Weights of a small GPT-style language model, trained from scratch on English Wikipedia: biases on query, key and value.
Each number is 500 + 40 x the weight over its row's rms, rounded and kept within 0 to 999. Layers, rows and columns count from 0. Numbers have three digits each. The size before them is the row's rms in percent of the matrix's.

# layer 6 attention key, 256x128, rms 0.0901, rows 81-189, columns 0-127
101:492528448532484506561477490507468587528542499547496525471464542504581458488453450436504529546459552457492465467497482489445505453504419537469476490476529496484483417411507492532493542636494434520479488467514474481546567494497468518552496520482477399535552539535452517480466503513536475491447463460591517476468498520564460470539497500496483509539435531560541478463528456539505524583458
099:492511509485483471513529460526506544442471448445469524449517590472540470501531506443526489464493502528498555450540522429421476547528512455519409476495513510481530502521507487561536486524491451534475437522479486485525437500562384532498479509479511494517523495490424490473496540512507578491485547501495505430473577540450477470481448504470543563598464482539509527538487339538521494481527
092:495487469515483524528496463551565610441516480459469509391504581554492574433466488520583468403484500543493576483498494460447426542509514497518542505478495504470533512506460486515455519555469507575486500534486502554551472501540465500478568527554470446430507560530500401467547537542464499474511519507540536509512511416458523450493498512527461542545460481480502561500466439503537507508519
101:493424519524531583491523520468444408522481544578575508538505393472469491482474502557429556470507516501490459588539486539506459507486523502442481486527474482527521498537508515488525468475467533392513501516476497502485519510458521515479519434553559561496482507498528483523531484580475483499526489481566512472508488470530521514468458497456493515448531440465507542537482661448436557469464
090:574605508475526539520595502511493561471518561528528501531456503483448511517495483458471539510492496539553514459571461448544449589499429517541527479479533554512505495551526520456514527471473473501458455496502479466531447473520507481460461502566501592533468479507531464506556445474554468517503462430506469488504484520564568522476500472597507519475556479429526445518454461463506412414527
107:472522577526483579498510475506537438515511457542523500484481434493530457515484491567539508509488484471541485609497557501567509438470521494521523500475461502511447517443495484540502448492549473426550513450486517517491507523440516550459500493531508455437510512475544468492475455419456475521582532487504483477522515525500515515537511571518484401406523449519551425511446653487490493474534
093:482506489441470470476548470485542503428526510459477530455520582473548510504495496509546512554509455481448464573520583501471501521463559482577475467515480494488505481470440533479489475501477404499481495588454460479475531521429492494490527570478530479575553432458403547418486505465500533517440531498460478507560591545588468528535554527520433491481532493487492437481481442493540467489488
107:535487519464538612496512516492476372467474515552562527449476488440522506529526459533497506521509473519471454546478544444491455485438513519528506462504473495549470427526507516510502508453515492361508506532511506463457517557446483534481532427481495479507524565513525504515536484477435493495511540496539520531523512515524499511479484563521494429437540423489485483571467650554483476450499
090:471472529415478565489495525517498412522478581569578481523527499491482401474507488506443487517511511420511426542504453426542487510454533466424520497544533518560529492527492470498557494480555501535541570479531465452517490538493538448484453479516529506526500541467515426502473548413521462519515495512516517468488487450569493558507488532524526439437471458483535483525494622489487430536545
097:496457469459507575465573560516454507484506496556544498473483533471509549554504478531482477447497495540482500497509375454516486533498549538478483446557487557494556466591531503486510567532480509460482542524443450478505501578513437439453433461538500560514474533444547500429536584490501493469411493511547530501550490479496540537484499494571581480561514444429464519474541500521458498507500
091:465549460499481468492479561510508548498508556416435503421514552503426513526507520456480497459496483439557516406492448416472498484476528462524530532473535487500561496510474524448499564536525489578507516496511521470538578492553518430498530555475444509494466609565534499502464505455501471488486485468519518541498522438539506551543488493578556403487446563426481506529517498487576476475520
079:520495572486498521509538479543481477448507492550540499494598457463522471459508481461485451435469472522510432431492505458470450549492499501474489543494521485487546497620504500504506557452497533513518496510457515497527450522545514467500518480544498555579542565449455451485564529546545554476479456502443476440474510462520498473413440558487536526567542489484519553620486399475498551496474
087:469572521507521507573479446514479493469476455506487513510515539489559518518487475512522446556493494495498497525419546488461514433498497562589590577478492496484459499421464475584416505559506486560515496473545508489537546520481561498572535548499493396465520535480513509508511491468485497412472515461497502512436499462517440511523482558460447481506462494597472452524498466556518475542398
098:464576521491536492486521528551439530449456497416490493514460531526479448482520563520524499495497553479509531380499477510448521521525444487568522474484612512486452499483485464485477551505424474590492462454511473479464410497561488518483478534457477508545545439554503491484520541519522483464471475525506497488432514434490501564471474442508496585525524571490481507537538386522529515481430
085:534448501471497447468521508490468445536458504537514526498587541487522510534468469526501428452515450545443519553543502522400482547512566515462512436527499482471505543572493587550489516481470498456491579562459521473525477484497475446427482497502519499508562510411515478526528532488524512496451595491512490445512479426558574506485449536455505514514544583481480616525493426485517510491513
095:555508418465436467498414545433530443491455506558539486411474522482498433498532500409469450524513494474463528546497497513510466475539470485534547541569522415479484438453513544506472432511486482483482484553539538454432598482547531493530587462484527469474515555548531448550491540513458509437488509535513457533515484493558515473544506525446566500505482592504452520502488492544526501513462
097:472473481473463523517515551463490390533483523582536499486473479506468509487496504459489520500528517533481430557493498472535515545460516466443466501470444475508527511535535498496492480471583554351462517527457497464495565535451574520512431458505525493545483542489445536504502505546499498462512518524493528485553507570535462497490552520529563406412521442499502498493535630491458454453517
092:452545437495474512508470444543515600472522481389426508451482581538500504508516515481529477528488502506531567415500498420493529484535476452551552537460537516502522479482468486462467553554480473512501478530464530543489512485538473418548517588421466457515497499525476546486442506472498469480514501471508525544472544465536494540545503503580501537524409571491459433465527410529560467490517
094:478566555519491493505501463496541460503506491539483481529515529530493478449515544463516489435440512423496575510522462536495559503519537452561535588538530467520542446448516452445515501540497469623570435455516500520501484493542571521467499546514482477514503540529491496497510588512520468475450420518450406523467493428513508469506555465518479445502446503514588442530487422519474479559449
101:528530512501533454476538486563515574552491460474469501529512559501443415500486529533504451445482523465476539373492476468506520562452481538498446540531557529483469535508489490510493556554515432567493529529592513510527400461532428505473455564489466455515511468507479551512503470465543527545523484533485457454484490497489531482500521509513468580573437568519548512496505382462505531494542
090:547438528531484559483537504465499469513509544504526502525503388502481503458460508550469529535505507514438444558541493513537485534484508533460439407539500528503514473559523532476559482430469529404462514517506506531456483546454462549475511427530500565491478441484524464538535473556497483589547473484515510448548485534503577508460494475469505587444518496458550480498516617403481507479518
085:564539461502464474502498523535521621533502510438464500467433568539502497532505516451545507440468492522523565476498461499472557531520483511511487529498511505466431479454491510500485500562450401599517437480569464510517430452552458490439458581489456434533473506555525451423490501476520502520519483502508484524456532538481551398520534475518475488556457544499535484471507426549483458488549
092:508518528537493455460508502508512569484495476510479512480475523514536575533537531438533472415441528540495575466454509485454520483484511408551545511535574473461463473465532471526514577451482507547568465514530501468527433498564485517499442515542521412536532513497520466470546474573526532502497512506459452478491504451438476419514478476514499577593480476511495500452502381568492423490530
091:457496478520536510547495418451561455443493455526514466453547416494546477557547496501440483512510488522499516474480580441487469387531508504470431516441477408502531485586493512552518494525477479414499497535500519492480508493512479528544533506469478473470537516541550542511530577511500524570532535503464524503502559507460491474466462547506493528481478473561541540546457602438501607537465
089:520477524519479446459532533545474532523441450481495527513494503538526484501504492513460425485451548504457581531520473509531561467501490427515532591504510505427475519430517507539449436556503464576578475470536509499536485449480515507486477608521544463508439472502478435538483541494500481433508508530465516499506509477494451450538435476424509542599438479535505560464470422561434488445488
102:445462551485511567491495512472521395471519496506533482495518448498487494516502490579466535499514490487534465551467581538497469438508534503460537528483425462556556491517485508474507484480481523391491565480470525488481554532419537494500542396485509519477517522530535490514504515528467508484521466506526507527538501484507456544469494508488506484411508474524474527516454710421512532507480
084:509559444463458426486499555438493428496457535481498509474492521474517519467491512363492558522512516463466479432517501478549523525456480402446475543395468476510537526482513488534525474419602541516495436519481515472507568496571459516506482535439488565548465546548451474496446512500514553531506485494446545528531512541517435522498518514532478471532445504478516492544476495490536453435560
101:543562449461463415500454467514536554485538490483464528507527514545518507542523507404527474513454483517532567490477517470465529495535507491530496517474525530486530530442520499536469504506501455619498456503510474487567455499558482484472395531524504513509464505438445494446476487443562532499491519516489455476455501530474453477531529499479524513606509471536547500475505330521559413509511
095:494461472457512529507446474506538462541532541536463490548437513514549498527558522514529511569482503500547525451463470512487564458511530475568554529451466522492520540407480446558424488483490515503477479513510569452481533526465483497550485524468447476468495505512494498487426533458540498506452458527441485525517516526574413540516608503602473501493505489474474435451482525568584399558470
082:462586499463451570457460480536555542494508494539448484468447535577469504483487503407525565497493487450516509434476438509469467487479500496478580441437509499484492506478504512542517512513497547437523473454481535538559506481502528500464533410449410470531522526524496489470492520532476445550563432464471557501465538518475506504475537543599496413438483578538522447555487535508490453481555
099:506519506483479507467502516557567494481521557477459478516530530544498502485491550380513461553525442499507527465522512442535569522522506549475521471503501457489594530534468551422488511499512524460448493531465486502552535493436515424451545521434483537512483536499438509442440571461507442524470425505467538491499560540515480498533491510540573441540404511483541453468479385498478439512532
090:450419599511472490509506507511551400553543544518448468567497421512489506488519577527456505538436541448572457511496519496538503411481522501513564489511455440463514528526488498506541519469472558422481517448476508492491569537427564492540536456512471498454515497544548440522457496540473462563508442491498480545569518458543501475509508515561521488448465501499470466529504607493523463533487
090:532498521571548451542532504517494644471481471450474514500473541569510487497516497492513502442450548482512548463498545502493521527455479500471474540524539491460437507459495523535498525539486463615509479457542454507549432434512529517528476547521446434544417502588504483470553484530555486541515508463439447496460552523481483388484467489471462497540464449556547461454515441519487476482516
090:534433477458450461498458557562543436520471433525526494475499525469505460455536532500485433474522519452475542425498439555521537502476559376559461587542477479479471506492491505551483464490486542581556510475566527447498528466499517517503535539516475474523529550540461417540466541536527595475486450532449434532479519457512495438491509465478546500562470535562511530546482435506507490495485
083:481501560516499496579559467465570470476543535565516464504555535470528509437511508522457524507543477510458480471532525506472421538489541500470519529481516460554531490555522513441519547454520528469463545583463530499508520464448545419540592543530479471519551588502494484492552523504521525530467441484471429551502525415587548455451495530544511471415476466462479484501431530442464467553512
091:501589456425519501472519495556470583476524448502503504516437565537533486535478450433553510484518551535530531454461452487488489518505438447487516477478500598472475537457509498482538521509484469605533491433482464522579431508545520480482462533469454451516521459500513460460458583471558493468488444524504549442491521512489507500513495467496482559564494478494569488460514380507481419527537
092:534577499572459510543511466454478572490515468548484488566475504523509571463467526517523626559528533557489510477539430589472526492509438487468499497511509509558453487482552540492478446491463465454516394450544523548511498505460478557451489454528531536462486475500536501503533521526551487455453501408500498489538486531511555500458502437425514516503567499496555457522413502492537576489504
098:566571494515532450510532511525470598527534523500486499513458510501528483502496497384527512503492517509506541402504486501516530537485434474544456509484564517459447492471512489509525560464522476650510488494491498494523410460578488474473473552520495459560529496522447463474484488466560512523450482483506482524445512473513488463494530463489539556533472484494512453464517341534512435553507
083:543447478469530472478515578549517471484479529542469464444504520500483470469474534442472493490560463529500429463503480478553495523556531590460441467459472464513519538622483546497478562528528581466430554518470530492510577494536474483490549511453466515481461550510500483509432588494491531518474473527490560505532511470523527524487512514505575445509436514502515579487555446457410579548509
096:520530497495567475519535449493494511510510497488464490568471487488521495602546540456503465498479532559503590453477517453493552457465502488554489517497537537478424492480536469543508570506520512476551507530506527462513413498568509574541486512474535416468433478485537434528507524439565487526535553491418455495486461484522491496516533531533484558531520451453517454379503399537437450467500
097:475456563454466480470495597503491464426463556417523507437526540460479505505527476498534512439596472399465423552565553492477453524508497510453564469556516474521527562571482512464504473437546498536520512473439471484504498464488530523525568483530501554478545547557467430492533512549455497472512510510456531546500511524470498510476418516463484483431504502485487546494431533496531519459585
100:483500513557472471545489446444483575561520501530507492578534473515511485547532546509414519509462551464454518433480519487486450488459508421475473529559517532458456503424524486491514561491492448490540469494596488481557514482423483540539485533518512489499482489534517505542529453598582554513531453528475427478469476530530501441500493440475494617532460498488561553471472482466459471572542
098:487528494493553502508515506524525558471486438455452488453459599517549508558500533481543483513436519523552548500486536431515517487471485512549559570469531508502473513466471469523473554547496510599555466494471460489553503447557555475543487559486502466471451559506573487477458476442484492524497538424509495582453563467544461446540512506544468437533436442496469450484507402578473483471483
101:522559473498443492547482480492527550411474491459473512518487632548512544438500520447633500522521518567495559491503482495501469572502473457572547505525552546480504526424505464517478466467517533562538375478531504489481501547491502511521499561558485501493457496484451470465557454514491525455471498491472469455482504511525476488501495477495453515582496506477517471480515372520542468472460
093:500481479458501509540515412575608497527510468511473474456526439495518479489557495504422465492475496457561563401516427491487546490501587454523471527479519467492530476541476515524490461556409516462531498544491507507520446428469478422527468548484425543561478531531511505514493583514530449536501463512396473557484536452536523525484490536574471517465527537510509475527449513499545526550493
094:522525489510530493535504455516525443508535524437451470469477518500501552451540534410564501468503455488507582399508545532448513570524502530563480526471505417438546533519509492539548547473448559485444453561485522504489458461551488471469566523454487523515536468577517536450494544576471521516502459552496485546451515482443553484469518493529487548523446583462482527517549385480509531517502
103:490435537570557496546486512490491512458506534486480487541428457516554489495508531559433530584486493558559493553488540498551524449530467527529524417539536506480456479512544523434540529484373519475493466438479459503446500507455525485518468474485471457509530412524486533530506451502496426579450522497505513511436520528489554462521485455443563516427531511542459418459514547557467504536464
111:508465435507547511489539571507484595456450464495491518504497574478534514515517488550559519507508476532509479516488502478408452521474522506490570414522530521488492512527516538455449570509437517513490528483412498515492449504505579461531500488543474476531517498526506426424560535580526443518459534455524584479553542453447437465519395406469515516518502501464437510453496528523504489458525
110:490555511445476456455482513524505469441507531445438531515452508523534610490506575473548515500495460496490498505473501508540467547599516525530505570379463528494543430524542502556471498508545520415448472536503455483477555486517520525469433501483452592585455476508418499410516549509490525466553485553471569474488478539503460520505474496436508459496472488474514513513465499565507460524505
106:589462492543502510507456464525429533447487559462512482466553472480466558575482494478491501440526499463538495467563509470411545520511547570484464501461519545521458493540527543515511573488449477509411452506477522515502523488501531451543537487482521534498518486490492415567532522475528467439424561374530522493520454444523511470485477457474504541487497526435582527530501504552521544434433
113:545441505551431563551555513549529500550490495540537479505462452551486444439492450526458519502476523531519485510444522608544520501429471526537504461553508461487423552464505466515540464513433503486556514427559514495534489418438538513445513485525540476450471435488571538589537453468473499515467529538537451483536507507485583500504519472505478506486496493520540501534496589481404516532475
120:537586477538385609504457487544477456508465473493516494443483457514541484555521498469456515539485448514523479497419453504491535495522526558498511567495487541523428487514550465586478479551503512393486550515525513460508484500457437470539538454528480496487397540531480409550535538493507597489506482552542483431481480515507558532482563532491514487498515463509556510512470561496499482493475
115:554496494523494515517549569509435491494539496542516479511552519527553486489484513468504530489520502490455489509548544454497492601542571598425489468427448476534459508559472480516437511524491527504441513524554452469553521503487502512500487518524568458509494565395582550554467550484517523449425497493570502420512562584526484484517474425491503486498486477467556514497503397486474486462465
115:494550465515524615530464551455475508473480482447561519451510563471510445489488505445495522563523479535464446442520486406485510545503449478583497558526510528519494503522508490488515530502576485477525494506418534517482515536513422403518509477480404529495522581535393448523525474474494493546508500414508524526501467476565469550501493466491517462551474542495528495546455556537520544433497
114:505527543503450518474472444551543472570527475464488448477545550510478508465531472562556489445457481449574556438491487519436487513502546490490561475447499517564438503520449496591458461524464492458500510500525514521524447434496445523397464487488484462470545461486452498482511524498509545485542489548452459447564522509469557587479533524572450486462581585473542513499485504522569544538466
132:556499513563424375547505489536574529451485575449510532507420482484401484529481576482529474480518507483459523516505476518585477475508434500559499476547541464463452556471504484467529497482545507556520490469510493498494475466520551536507507512576573530522472477485506466485499420450532456516511567518444459535564443516480532442521515431467504550501434497422449528522470498509499512548474
129:517499493498414511436524521529480529517490560494539487530519430511458494595533520503551476436492471384448546481524512480492499492475528459436483409575474438584506538521515470437513477418440485480515552523452526478514481508506514525515442507494509549491474509470534517556483566490530471494538524557469511424560552503455518492522512482525496521501550490449480578521501526487541446418606
110:503531517543438498468514565506525488476516438476518502445526568539521417447486520427534515526507509438450437525445570431531510511539487521441548510567500485548471457526399458556480530514525518559500534477503473536477514516509507566456524480464486393433559544508543522516425522477517518507500533425539469502553514569470503457510468435494558572445491505532501450500528438515520546482531
114:532548566489426532469441460537511512495497477419499494522480494541494477517532480486549549480513489467511525491511523465523544513472496446539549565516553494503457482489409444607521489438525522515565532496474543502488404455494413519484520495519444492455502465522468437523469479492443562512614544439447487478472565519427555492480489540533508506503556555493483484565506482505507514410568
102:497552485461458419497432481468480542449478559458503486493482478520475518558520500452501507498565493488533469481481581462504561483547433409538567534502556449442499579467520552505578527456540504470464448510500556525426535520536508468545488524419464552429479409578463499551486515463523482472533578423480529531486527515491565491518541502523527544502497524508521499532438491544524505457468
113:546454486481549486458476515492546493463473472522513515481511507497448462520492474455492489518467473494407511502537498583499521466399518504550492525555498480515480438497532491472555466410527439594531512548513557447413508481497533543477521484443582484481436495510532529551511475494443514539512551515425444592503520419432529470486497505486434520492525487536484440546595491543464548492552
120:560461482470545523485473565512443518481455512546480508510514539524472539375476495456511484504490553404522492477574430476523452520581569501495524499421531473450446445565487487492471467531525471548475508556512462556482463525520428492439515455469469482562547533465523478521469536510457509462528486461529501513514483503473435483502528440534418435519526525492567509533549549595539491546469
113:527486511544539508464499544506428523472490492544539499511523491471567494482525480491455458428463485491502445520502543502480523486540531516438483484490500473457480531598521472558454554539486502440488528493480504474529499505466529554568524470480494441485524464568526398494525543525533482481509517499530511427504510574547466349522474510539531491465486415609559531544467498543501451438585
108:489459489485402507552589553521511485494570438484479497508507492535564502395477532492475580546500495493459495529476464581532542553481565539555502495473499470568474509501563468556524408445449544502482518491556482451498523443500515542517466505483511533539516528531480588516486525535466496527459456517426495448538476596466518565498419493451485519463461509500551480510450478471500480552458
106:494552426466573494480544498494491478520525445508528533536517519506499506518501523556513526518511446609508459502469445541508515507482521479494409472475490537495511516514455449537489439441535517442523519442417545499531524460534447498507453532491486544529466499518405465417524479512462487537526520595425465526518507471465482563482418530447540477460523605471505479574505589539494542456523
098:411477534414448465459522548491509453499505561501461517509494492479583506459505539558463498499427525437521563558502507572508440479596536441519520522481459490475506494528525535502526504477451455462504472473484490481414482532502471553499513498521487524547517439515465449481413591531500493495542399579439542523451495481534455590500490535526482486493515485511493495427438501504556458544510
111:492548529506476437488475497486491486524480530522496502539552451457479549483518484469488493461533466555579472478542479552436580537488488456484536558460535470514584516554519461455483420402552568549544502510442596497482497506533519447495534473439495562526481445457447562489503460519501535507543525526443529496491548462488485519467528464479488387540524491507551506568507425445561499458532
122:426460518517484441554485494480512519564501423536451514493484528471590504505503457614457494488496485539491494499480424588449567437458538444493532494413495492485400559454463506547508470454504507527551463444541546485495460456518455492576485531506561458525514452495484458512490539537529524496458489494431519512558481437490427559475484497523490512514526524500578518472442528451528534512471
106:533519457458583525484418514485481490446506519480492509491530522475467550456537520484469441548565436463484463487501506486558537498473538487528513500555525538446563529497560500490522458512549488472413489519457529491456564502518436372554514486448494509515501477545439450494536512516451527546492524572437523473554501424521530466462530493486484477488546494518440427497560527589506473511609
102:513525565459521489480520527517507459557534515482441530552440460466563545473469580510479499532474495536487489517533459565524545555492513494547432569400441415458535479530493538578517462480520500513572457444486460472547521496457527536499472550502469528564488483473501504503397502434505475469482451569433503548441497503535481513505493575464555442473502532483526474562499533544478458513426
099:446531516458454478495499558503477501525469553470484514477411494505484474470482541501535523538508546503560499547512570497536483547552422483489481471434498420515481565507444507497540493492518509495510484412457422548510555557505556557413454506530445541511527508450509613505415498431505489429525474483518546554469493554491449517482541555455543480459532508505447509513429529560511478507441
094:521513431455565456468542511498440499471466490556520548593474475491504493486433512460491520537500479493469526526461485502487453479559492514497410471495465508451474413494558474499507460450525394471504465479415530493468445514599538531471520441492521499581489542501507547451536535581476519511478455599514463556467498508464481547492467439434443494492504561535500457550539538546501498542498
104:556548468544457557549509459482540487454545492479523514552457399497546512471431550485486491509474514472513523447508472491459461463577531447506473561495529487486498441472585431533473451496484453467500506416566527520572491548552534492502576430567518497521521536517503505490523485526508507509554476449501475488468419472490466500482440469441492555531419527489513488543457516416493514607521
110:526524552504508589472534520572511508507476533509539507581482445533441466520522464476456537522466497516551526479453515554548494535522512540517545569473501428475485486525508482507558493476453505505571503458459532479553484436464512486422490490514462577511465437458533465500517478445445485519586507428456506551412560434525528459527436479467515487499516523517503514623481554461423471471529
114:510554470533549459485525493492462553494470529473483496576595494479514499618496458476462494526523442547536522461461508426513463483500523490475475511459506499452525549441540479436566502462488479510408482502469495494554534468565458419506445541451492563529480481449509575489538483463526480481540529429453500509452524461510476551510457448553502485561484542505559596555477460462469487427528
101:451554485485515532493467549526497491505533518477502537504413513546488515430473556517462497535520515544533408517437458475568523476505456429501462565446478476513509533502483436510497440433599536538524529430501541524556464562480461477505465493505408534545506529502480480498460397463523496490551465510485536513480494529476456475493527491395605466474508472503425476529537576502510480521540
108:463483562525518473503520527526527545540456476472466525480446539507593415503509458528464487565480490613521500526428528476484588504494420544526571501455499467457451580472425564478503560513528557554524527454488485496482472468453537493479508537497483484443495444501510508571418500429519489509416544475469549550468522507515473544529510523547560447513518465523448459475459484495478468475463
119:444474561491480463510570570560540521492534520540504510551525518479451442455490516535502492520420539417490516499496437507566436467568533506514488508529504415509457512499540511418465486519426426531507478437564529480498504508522522514473470474491477504536512541530505401500442592494575438458514477561442451532495462539566528535509490525542489457454467567468537496494464561543548511497486
126:458432588524560414477425474520491459465578491463475489474527509434495518498503509565512444405503541491556481475529557441488496457553517477464506503442548520536487501592457454480465545436563528471461511508488535520536476517540428538473543463581514488497575524504448432471476495537449524482571517496477506496554462489530426491507540494513545458460489435506499535474517489515586509525513
113:580488515510519448480493547519437510480409550513565502488453526539421484481529477463492510462450497545466501521500532545542523559475430567531465491554479495449478487558456492540506533512551503531538513508473508477439465456475481560445501494490482491494445443523465424527556479515493521517506560610525473484493550561489573423499512544470480446482511459523542516551522511605418466432468
116:478529479502402582482441504481507539526501519516476507485391433503557605509504530493510509500470510439482527443470449514524523507535473422461547518463510439476505566455544532526475502550515513482513488496588496568538540500481486460494488503511475495473437500563558480557438571463569456477524424477531511493484505531569489444533535558539499474490463487432561495462404529507496456519512
121:581481483515488456467448504567453458546451555554509511479470426464491497574515496471495433455515495523543509501550474532434578483503476538483504470476519508533421450496498471546484500466587486535542478534471497476476461500582447534455502466518559505506478452439485531587462452484476570465504479605518456490515486494490541525504588536452469476514549455516547512524484471549524501532386
112:465485520480524488501417520525530531544528470510465523464430532505484480529469447522486487534451517437486541397412481469585544465456443502515575514506506473492432511430472525436481544549509422505491512528557513522516520491519452468411459511500453477495512495568530495513419556455532490503523468482504482568543509467542553475540599582558500470487495477496485477456495546593513517524545
110:548499488548475528579429411477495451527521537478512483454506511473447562560518491516491466525492499480523498456517379509536522496470500500537562532492513539473490538430561524551547478549552509498486454517559445495514510466506444366541508536579515587502477506472491460481544436443498496501488511401497490531501423481523493547501543494528470491513481549426543517510487537492469496530414
109:493510553502520564448513439473526480481496536519509504517487435505586601487555509550525478414483481471436573533523448489499565448510521449498570552506480511469573494504549565562481554523524482497515489522545470503473452477505518475520513587539501478442484486563515408492533509491455436551500543460527484449462496520494497390510454583597466510490503514493483428470521474529497473500490
093:480501563499502436490544497480515499497481506445429539525439522481584498440450541443531504536459480477416577558522468480459521533550575539542535566463440503441524429518500565556435522530488464583492484521536457513441446472518509544489493527513531471539521534518456456465452529497503452530426470491471510523451450500532482545500446491483471550495469558477516434451505422553507521522426
110:510445515490491519519501557525536562480479476495499523481422610507527547380482506557517535527458507496435503499580407532514526556457526448590489513434499449504464513575510525521459472477513506545501457505582536543476467511496475493462503453508434523521497551556477426536450508511457454524502504451493592538538535473515472478503490508500473428491526526452507463509500549597537497462523
101:491432492539547492574529474502469558491473531515486494484451477513525605468465460623483489516484564503568542528525500531538439471476479524529527464502523490453468505500481533503515538564442495526540471453549412493498461498439533513564522518591539502526499437522555442510554487509509412465460532445512521483492529444494520378501465521497476550472501462504468499495492578490442459533446
104:445465511433491497489447508533500524524546508511461481456486485563510515444526498588515509527541533510596468472431532488503565494483458479489561425528521493490532537462462567481501522542441495505510521470495478559499460525519491438524486486483433484503549441575513572531464522514472449450448444511564469492557540525478574525471577562501542475440538469503443414410547535540542462526480
121:507536475469431561430541547471467475602444517500499530504497446477557419567502470480523498551506522450480494568483455458461500492494491488449535501528482566547527453457470518522569519457492461560588493454460513536457474553555514508487464509470473523487500467424576535519442480464492507531426501429574477523399505446451495567491516474492528546525568542471485453497505503500529538497453
111:487553547517504467524491487513474492462537550469555505555521521548410431496536501533533462546509477544593471582451560459637523457509499506502531519563508498489505580477509436483566489468505497507498480407462472496467485532514496478503537525523471558490492435476499483480561416469430507515537562468485450525510519507471544516487470488525521495396533491507437414529533551521510446487481
116:498508595549498471512502509490530486535485552522450484499579493503498528474519450508470461509453495500500486522502500513520528459520531472444550499435499451484491621487471564460476468456509598483476524511523502539519554481480582496437498547500556547443518450466532520561501528400490441492484557424438478573542459468506406496515529413549494439453511466508546541536503561493516536480482
107:477462489436505513472512502464504527497469533507447531561454406520559610475472501506454540512477543514508550505496524564504486477536489425468457522447458474458569423509527458505492539438501479513506511467502523529498487545535565552471554469474478514560443449537551516478491564596478465505554452526512576522408489410442425454491482474444484475518463504495453523505520548492488494512573
107:536486487559454548510493492510539488522467551522582511460452449464452527492511521490508450434460581501504459502564389506444477512499445470476476505558528494509491460553485453500522496513531496526601502466490486518511448546546493601511595463588472509503470537511492427453517419446538445504560526463578453515471467495535481410539452504497475488503446515469517539548478505490487507488454
104:494512522463537545533542537492479448505509484458494513542521526521581433492462525483469532587423463467468512560497511535552440486468594472522470562443426525538466512571459479549507454431521514531516539433463543479483497546418477520465496514521508521520500534431541478545455528485458522529499481475435529529445497419484407574472483463488502511503541486562448435558522549488530507520554
102:500501543519410533535480450472467526531494521494444477525508474578572569411489483525494505519516504512526488530505541514536547475495515472527539526461518486488554546496450507578540506528515575519535443456588441523461452491502509481531506543453471519425424397503525524546510475454475476462484580412534539490467566536458568479504533580527466483469540491547552440562509509526486466471480
108:497456454465446454495505471544499526513499469467501454500466532473487548470525410458554519427516518418482583382602437507471476485432523458551485453517494523489482519490484526528532518513442487513457441587531540522505527478504461478399481501473480550488528483476503516444537505577511500493535509498469578482560557513481587477525506534546426511512546519455540587488500479506479535526510
128:483509558467556507493526440528492489482524531498514506539455473466570470579501487527465523484459486501421581539489583482562482466491555520533442537513400485504477494494522527516557525487460462465441483531548441449513509532469432536483482580561529486489489518453562464516484503460485493513545465480512509521457515506565525437509476638521491583452490434511463514471506511533398458463523
109:524413457508507571475472539568511452523435450501529515469506484470495406536549443435424462505415510470535479506487449557441498478499472552460515530470527488495429501512514491501490537521472471512543572520465585468509457508469462544472557426504545498514425487523528425553500547492498518489516467555497521537436437437511446539527543467508500522555491433590517543459544526486497507551506
112:534457508577472473547494436542476564470544420478526490569482507554505506467479416462456550448496494543550526445505578528500491503509493486483438515410515501472439544511433465592506495434528509576495499454547537530549413445529503545435551504517484522514506502504517505499550451556527540479554549457488507465464529544457532502497476523490449566537502545512571531564513465464464529525463
116:508547511503524469439518577453518507488466511498540506498493566476545477562539552521552488434530471569379486511533496504441586499454490450538474487560483455530494511498521512526490480435551504498534492498435489469454527505576519519506505561489484453455492545510455509557457472482488522526542533526467497470568564583490472501492452549580523461524519533495480481540432488558482460357495
114:499477535494440455543468469477510515452470555416510477445469478482482474545499508487468523488474500446497556466558561509513503496483431482614428548523514482540495462518501579490563548502492452517496447527498542496411491550434474529531515509468443493481517455561481462598490536502547509482508478489492561551438500491550571471478589613472503572546539464532480508514452482487520491482451
113:566490500557539484554455468518569533476530449526466516464447484506514542494489457500418474503442462563459536449443507595525555522465503533533453541443452485452486538550509530494469473501500565537473562504533504443536517476439534491530553514534560489520412531540537502468473466461488553511514530496442548579494482501477429392514510521500508488535427410531468493488511490478469479543575
099:481529497531501510504540503574514563479525414433529476497540569499417423504526430459489571475507464522524531424491567430488529575490460566519536499512567499514485515526497508511537506553437498496454510547485489499564507438468444510474426487439423509472557523555467513460549497490485495513493474454469507471497530594545607482557446537520509500488490518521550548515483427498479507447492
122:500438530513427507532500507490462450475589508498519476501547459488458488436515503433461525523516510407480429480582515528532541580498524489460427504528504449519557578598515515468543465454461529535458490518532573506496543516428517484567482497464517549506528496480535479586486520500551483480438514451481501452568484529566509454499537453445509561500469451485576513546515484435539476478486
122:504479505516457422500493509501446439506455534444512495473493545520548480555558548494495434515503522476455494524529430520498506510479542493469469510494469583509479541528423508642515508479563553553510502508475499482404466497481401531571510587552557492504457430450487399516479471488525542491478552551476555447510500506467456520480522505507540570532546494485507498458483483507547468502435
116:520473459521406574506424521502521517497549482472461511461463520578497531539500444459542474557525485453415477476517464457550533549442506505450521518503472571529511527454485504508500488510558539545436516538590485494484545514539458422500490522509554524451385526474539536537471484452462539527500544474527541495541508495480513517515567497506461486522501446423489470401573462544488486502578
110:481524549548555574504518507449580477496495450500518497440550542436500478529492513465475518493483474559443513504532523475444511521427464503582543577525534491568516443566558536473488498442565512519513510522425528490466500515508505547484511497458470470432549620534458500554490495458481511551489484439487480538522469472530436486508480497545482409531474475525507498552413444493532547411497
118:465475486499461437480491531528490538470472501448458533518504490502477495422521518421519492544495483455509483544492530504592480480566470461444568500519545464522526547514470392531470480462591544535523497457487496494471480508555552578488509462498518543492454484523458501426506534547451535545584529551419509482471464549391453488502497442435470469474505512557455485491562488535566474545549